Weights of a small GPT-style language model, trained from scratch on English Wikipedia: 903M tokens.
Each number is 200 + 20 x the weight over the matrix's rms, rounded and kept within 0 to 999. Layers, rows and columns count from 0.

# layer 12 attention output (transposed), 768x768, rms 0.109, rows 470-495, columns 512-575
196,210,201,193,127,237,242,213,211,221,167,246,215,204,221,180,204,168,210,217,238,179,213,205,160,181,204,176,169,233,188,240,204,158,225,192,170,202,224,232,194,187,169,198,192,173,189,218,198,207,222,186,201,219,193,189,204,203,169,227,198,142,200,195
184,231,212,242,210,184,208,231,202,224,213,216,178,216,196,195,241,193,197,191,168,168,178,215,198,210,191,209,190,191,201,220,208,216,177,206,231,180,192,177,223,201,197,193,228,205,211,184,183,241,187,198,189,189,187,179,204,189,217,207,190,195,217,208
211,213,201,204,225,223,214,217,211,227,232,214,218,183,215,206,218,175,176,175,166,213,245,216,204,174,182,198,176,203,190,221,154,169,195,175,198,219,199,229,219,206,187,228,196,185,188,197,192,190,200,216,236,230,191,212,225,257,178,178,197,182,209,226
192,207,206,196,201,209,206,159,184,208,195,214,201,224,203,186,171,217,168,181,200,243,210,220,192,195,182,206,180,192,221,242,192,196,198,244,212,209,176,218,192,180,194,206,184,200,209,211,229,217,201,157,201,217,177,196,216,211,193,220,163,190,174,197
208,212,178,197,206,210,180,195,158,153,210,215,230,212,195,209,189,198,210,164,248,226,192,192,168,143,207,183,226,163,194,247,220,253,231,189,193,160,210,234,236,205,192,198,180,213,211,235,227,236,187,207,172,156,191,200,248,179,237,198,200,187,199,168
235,163,169,219,214,193,234,189,182,188,214,178,184,192,214,177,206,183,198,207,219,205,235,219,225,212,217,223,163,185,172,218,195,216,196,221,187,201,217,157,190,215,155,173,218,236,196,144,204,169,196,250,206,201,221,196,191,187,221,237,210,239,183,188
179,144,237,169,190,194,196,188,248,235,196,174,253,190,200,208,214,182,218,197,208,218,181,202,171,211,178,187,187,201,203,203,204,168,203,220,197,193,216,189,203,212,197,216,172,166,232,205,200,161,211,205,217,171,214,189,196,174,240,198,185,190,221,207
210,226,192,230,200,191,204,199,201,200,219,203,217,208,187,186,234,191,220,174,199,204,211,187,187,209,194,215,195,207,209,203,250,211,181,182,219,215,223,199,170,195,162,174,190,213,214,185,175,225,189,241,147,163,205,204,209,189,231,187,203,192,181,199
181,203,202,238,238,184,157,164,219,198,210,218,190,158,199,201,182,212,203,199,150,177,223,238,201,204,216,240,185,207,191,187,148,186,195,207,202,174,160,229,200,172,199,188,224,221,221,195,193,197,223,155,180,179,223,192,217,170,195,217,185,190,184,169
215,168,202,217,221,195,210,205,189,204,208,226,190,198,188,203,211,218,238,192,207,183,212,218,203,153,176,244,222,185,210,179,186,198,196,197,188,231,215,213,195,149,198,217,182,192,214,191,221,200,216,217,184,189,214,221,159,184,189,217,193,212,248,182
195,201,205,195,172,188,222,215,226,188,241,248,205,201,192,207,242,131,221,179,178,202,179,197,187,217,222,202,223,162,163,203,188,218,200,198,197,201,217,217,177,177,218,186,213,189,248,242,197,204,187,197,172,176,241,208,221,201,255,181,200,207,222,194
215,199,195,191,182,204,210,236,207,184,155,225,179,210,216,195,158,212,201,220,178,199,203,206,172,179,212,170,191,206,190,218,192,175,228,197,199,165,159,193,196,200,225,165,194,219,215,189,190,194,231,173,163,185,191,215,213,210,238,203,223,169,246,241
241,188,227,167,203,167,189,185,191,169,209,174,175,188,203,188,221,220,217,216,219,230,177,208,180,204,238,198,225,206,212,182,186,206,147,205,197,197,221,167,213,175,194,227,244,183,165,213,185,201,234,196,197,214,182,181,211,190,176,210,206,253,185,175
190,197,199,176,190,183,177,210,185,189,212,238,182,205,187,198,231,217,205,177,210,189,230,240,234,197,235,209,194,182,207,190,221,215,237,203,203,186,185,219,170,198,178,188,191,200,196,202,213,245,192,218,200,224,185,150,203,204,200,169,199,232,203,195
156,201,181,232,212,201,211,220,192,214,178,221,228,207,215,233,227,186,204,188,218,191,193,209,198,228,240,206,170,184,174,212,189,213,142,180,184,207,151,195,176,221,183,207,225,211,202,269,203,214,215,206,203,216,210,175,205,209,172,187,253,226,170,206
207,217,216,193,182,196,138,218,211,194,201,230,190,190,167,216,208,191,205,221,214,163,196,220,190,173,213,209,206,185,217,228,215,202,193,235,241,176,217,163,172,185,186,188,175,182,192,206,216,192,227,188,204,210,263,180,203,194,180,205,167,197,197,206
174,192,244,190,199,212,173,202,179,218,162,206,180,216,210,182,128,181,183,194,182,198,192,213,202,231,176,248,203,210,209,198,202,162,181,195,197,196,190,192,224,213,204,228,223,181,206,170,207,205,211,216,230,196,194,191,196,227,195,197,218,225,213,186
205,177,200,210,190,193,212,185,163,193,207,199,180,208,162,189,191,246,185,227,239,206,201,200,202,246,196,173,171,195,191,191,168,215,193,176,214,176,210,185,152,175,222,207,201,180,214,236,221,231,204,153,173,168,192,138,188,195,179,230,193,250,215,223
213,227,196,197,216,230,190,210,206,188,190,161,191,203,196,182,204,203,212,175,227,214,206,223,232,188,189,204,173,231,205,170,200,193,171,174,163,200,197,217,208,167,206,185,163,201,176,225,196,203,225,219,159,195,218,217,232,202,195,204,234,245,204,237
207,185,188,217,220,176,193,229,186,198,175,203,215,187,230,210,230,176,157,202,189,243,198,225,176,188,152,217,189,190,234,184,257,190,204,186,143,217,188,193,194,164,172,196,216,213,221,204,201,210,169,211,226,206,168,214,184,192,213,227,181,241,235,212
239,181,253,221,175,193,193,234,216,174,187,203,205,217,192,233,218,210,176,225,182,203,181,209,205,201,216,195,190,228,201,224,200,196,219,200,207,218,196,160,197,211,189,200,195,205,190,203,157,188,182,162,148,184,180,179,228,184,187,241,167,190,176,192
197,184,176,181,162,193,217,151,200,206,196,196,201,233,198,207,150,223,202,175,206,198,196,202,219,230,194,199,195,169,213,160,205,155,209,197,187,210,202,206,196,180,213,238,203,195,194,209,191,199,206,147,171,231,204,212,243,178,195,223,211,207,172,164
215,199,175,217,197,174,232,233,185,225,213,185,218,185,203,170,191,211,221,181,199,197,213,195,229,202,217,186,181,184,201,206,197,240,202,200,209,195,196,226,219,211,189,216,195,180,221,240,211,210,192,210,162,184,208,175,211,206,236,187,174,156,196,186
200,190,216,176,175,188,225,243,204,176,202,197,188,248,234,190,194,234,232,223,225,215,151,169,208,191,200,206,160,221,213,190,191,177,237,243,167,206,195,221,207,216,224,178,202,215,179,154,217,222,217,169,204,153,218,206,189,196,227,222,205,258,193,204
177,226,197,192,235,209,204,205,219,166,212,218,193,172,229,222,190,225,155,211,187,211,180,200,188,225,159,150,196,191,167,214,226,230,196,162,188,232,208,161,162,207,178,193,214,212,207,207,236,205,191,252,179,213,206,185,230,156,205,188,211,180,212,196
209,216,181,200,234,188,205,217,217,182,207,195,185,190,201,208,234,220,190,224,199,196,204,201,203,209,208,192,237,202,215,155,194,196,226,218,215,208,173,185,201,217,208,173,211,177,209,190,207,194,214,239,204,196,220,211,197,216,230,221,214,175,191,209
# layer 12 attention value, 768x768, rms 0.134, rows 471-495, columns 512-575
194,197,164,209,199,244,201,212,187,174,191,184,213,213,201,210,170,212,187,190,165,197,186,184,200,216,218,218,194,188,193,203,228,195,187,180,167,200,199,219,172,205,214,185,214,190,203,223,198,186,181,190,219,217,227,213,218,220,196,183,198,207,190,222
179,216,202,221,208,224,185,179,174,211,158,181,214,209,226,210,184,211,202,168,254,232,200,158,200,212,246,248,195,204,199,161,204,195,185,198,197,186,242,205,204,196,188,225,151,204,215,229,209,154,162,205,209,220,176,201,219,227,189,218,187,202,173,194
199,190,218,206,251,201,245,197,217,224,226,210,183,204,208,210,226,223,207,167,215,226,225,168,219,182,238,199,190,218,219,200,185,192,202,212,179,201,214,223,211,248,187,172,209,223,198,206,203,177,198,207,200,173,202,204,176,177,209,175,221,229,234,240
226,219,187,183,200,186,201,160,164,227,204,207,149,231,208,197,236,197,215,190,190,185,194,185,206,229,212,190,237,208,230,192,209,216,178,214,174,212,198,227,230,234,228,219,199,196,196,203,237,192,195,205,213,205,198,198,191,213,210,205,176,171,207,186
218,199,180,161,190,220,187,184,233,214,202,202,213,210,179,210,223,189,185,199,202,212,200,195,184,210,204,193,213,193,162,175,213,231,210,214,246,250,159,150,216,199,225,181,212,199,210,210,184,194,195,202,210,198,204,178,201,163,186,192,232,189,256,203
196,194,180,212,176,205,197,165,189,197,225,189,231,200,189,243,179,225,228,202,190,191,183,198,212,231,188,182,188,158,199,212,217,204,195,196,233,202,196,223,199,177,225,201,196,180,199,208,225,202,208,188,175,174,193,198,224,197,201,186,210,197,211,186
238,204,198,185,208,213,187,183,208,214,194,219,201,174,212,233,223,210,201,192,168,183,230,168,208,203,190,206,197,194,199,237,220,211,220,200,190,234,171,217,227,169,224,207,245,195,242,165,192,190,167,205,175,225,188,237,180,198,194,158,188,192,183,178
181,218,243,193,198,212,193,272,218,200,178,157,203,215,246,205,251,186,156,198,201,218,194,220,166,185,229,176,231,237,216,210,215,230,204,195,186,174,221,212,201,224,187,212,199,218,205,211,211,203,158,219,231,198,212,172,181,209,211,200,206,212,185,232
183,196,215,236,206,222,216,204,196,190,195,196,210,185,218,198,176,212,221,195,212,192,232,215,171,224,214,194,229,190,188,205,207,235,187,203,182,182,223,243,221,199,202,193,218,177,190,191,188,167,176,186,211,204,214,184,230,212,231,170,204,204,192,217
214,202,225,181,208,182,202,206,187,204,219,185,208,219,198,192,196,182,193,194,198,187,191,202,215,174,166,200,192,160,217,180,210,177,161,164,203,207,219,213,202,205,210,176,203,184,210,183,196,218,162,181,185,199,173,192,194,176,149,181,211,181,167,198
189,184,226,199,177,200,195,214,214,216,201,179,190,197,199,195,228,169,223,174,204,223,230,193,211,197,227,222,211,194,180,190,207,213,169,192,238,182,223,163,186,202,209,197,188,165,203,223,210,234,203,186,197,229,171,191,168,243,203,180,179,213,206,204
190,171,234,230,207,177,212,179,210,179,237,200,181,215,182,195,200,196,216,191,172,177,188,206,223,186,170,187,186,189,199,187,230,245,186,195,201,227,193,165,202,284,168,184,214,246,187,160,210,165,204,213,192,173,218,190,177,191,204,210,193,205,212,216
215,221,216,202,226,200,211,173,199,196,198,188,160,229,209,206,227,217,202,208,192,153,203,190,226,222,149,196,193,195,208,233,159,208,205,212,181,253,203,216,209,215,172,172,212,212,174,195,182,206,177,217,206,209,215,185,196,184,196,224,175,214,186,199
213,170,198,174,227,190,226,200,181,194,223,219,184,191,192,216,218,191,232,244,164,182,235,208,217,217,186,211,165,180,211,202,173,201,238,219,189,223,244,223,225,229,194,202,196,222,199,184,204,214,179,219,194,205,226,227,203,133,217,239,187,178,193,189
185,165,206,214,175,230,204,173,222,196,201,180,196,192,207,184,207,169,161,204,211,195,185,211,182,218,226,215,214,203,192,141,176,175,166,214,177,191,164,183,196,235,150,193,204,190,222,198,204,175,226,223,218,203,203,168,185,179,201,188,247,213,214,212
195,178,257,183,200,203,187,214,204,201,232,205,184,178,201,180,191,229,245,169,184,236,238,218,222,193,200,178,209,214,162,208,199,200,209,211,203,209,225,175,182,179,200,180,180,224,211,196,216,255,213,197,202,200,185,177,199,183,205,200,170,180,216,213
187,200,180,258,174,207,193,246,219,158,236,191,196,196,207,190,215,176,200,213,195,209,180,257,220,166,192,160,191,210,209,202,227,180,202,179,267,201,196,225,217,171,198,180,200,173,192,185,173,214,224,159,219,198,196,221,201,229,190,187,191,181,237,209
214,240,170,203,235,219,200,211,214,191,200,222,193,236,227,208,189,204,145,178,214,198,234,199,210,207,180,208,191,158,224,202,180,196,213,231,206,191,194,218,219,210,175,180,226,212,194,175,214,207,156,246,229,193,197,194,166,194,168,202,175,208,180,169
200,194,216,181,177,221,215,191,199,160,229,213,180,200,241,206,205,210,221,231,154,177,197,210,170,185,191,213,194,166,228,183,218,163,203,232,176,169,238,203,195,226,185,191,211,194,190,179,220,210,215,182,159,199,212,183,177,205,222,183,235,192,159,188
208,193,203,178,163,188,173,183,199,194,188,195,216,204,209,204,162,194,199,210,190,178,188,211,192,202,222,208,187,178,231,218,220,166,215,189,210,239,220,190,166,173,166,197,188,214,192,211,205,194,177,195,209,215,203,189,197,215,186,224,180,220,225,188
222,199,220,176,167,196,220,218,195,172,208,208,199,197,217,154,178,201,188,175,176,220,204,202,214,218,194,221,226,184,178,210,217,220,221,201,228,182,202,177,233,215,214,184,188,247,216,214,191,215,213,193,232,169,177,225,185,171,231,171,192,191,221,226
212,178,181,197,223,217,205,213,195,220,147,209,187,221,197,211,212,183,171,212,186,209,233,196,215,232,187,196,227,179,164,210,221,190,157,189,183,210,213,184,186,185,204,179,208,166,208,219,245,189,177,205,210,175,168,200,218,206,181,228,186,218,190,200
171,187,213,198,174,188,185,170,185,169,216,203,211,223,214,185,177,214,230,234,197,190,173,219,224,181,153,192,233,184,198,225,217,186,207,215,204,162,212,167,192,214,203,206,216,153,190,199,185,178,222,179,182,221,209,245,223,175,171,165,185,200,196,206
180,217,183,207,202,174,193,173,214,199,197,196,205,185,166,191,201,225,185,193,160,201,171,222,194,194,196,192,235,210,195,218,180,184,211,227,206,216,171,224,228,191,215,213,163,168,198,208,176,172,188,198,217,204,213,199,163,220,191,169,205,183,209,225
191,188,205,210,216,194,205,232,174,220,196,197,238,190,185,206,187,231,199,220,179,194,204,198,194,204,207,192,193,210,220,166,203,186,176,199,222,221,191,191,176,179,212,198,196,202,227,171,202,167,198,216,202,171,184,195,188,231,188,185,214,205,180,202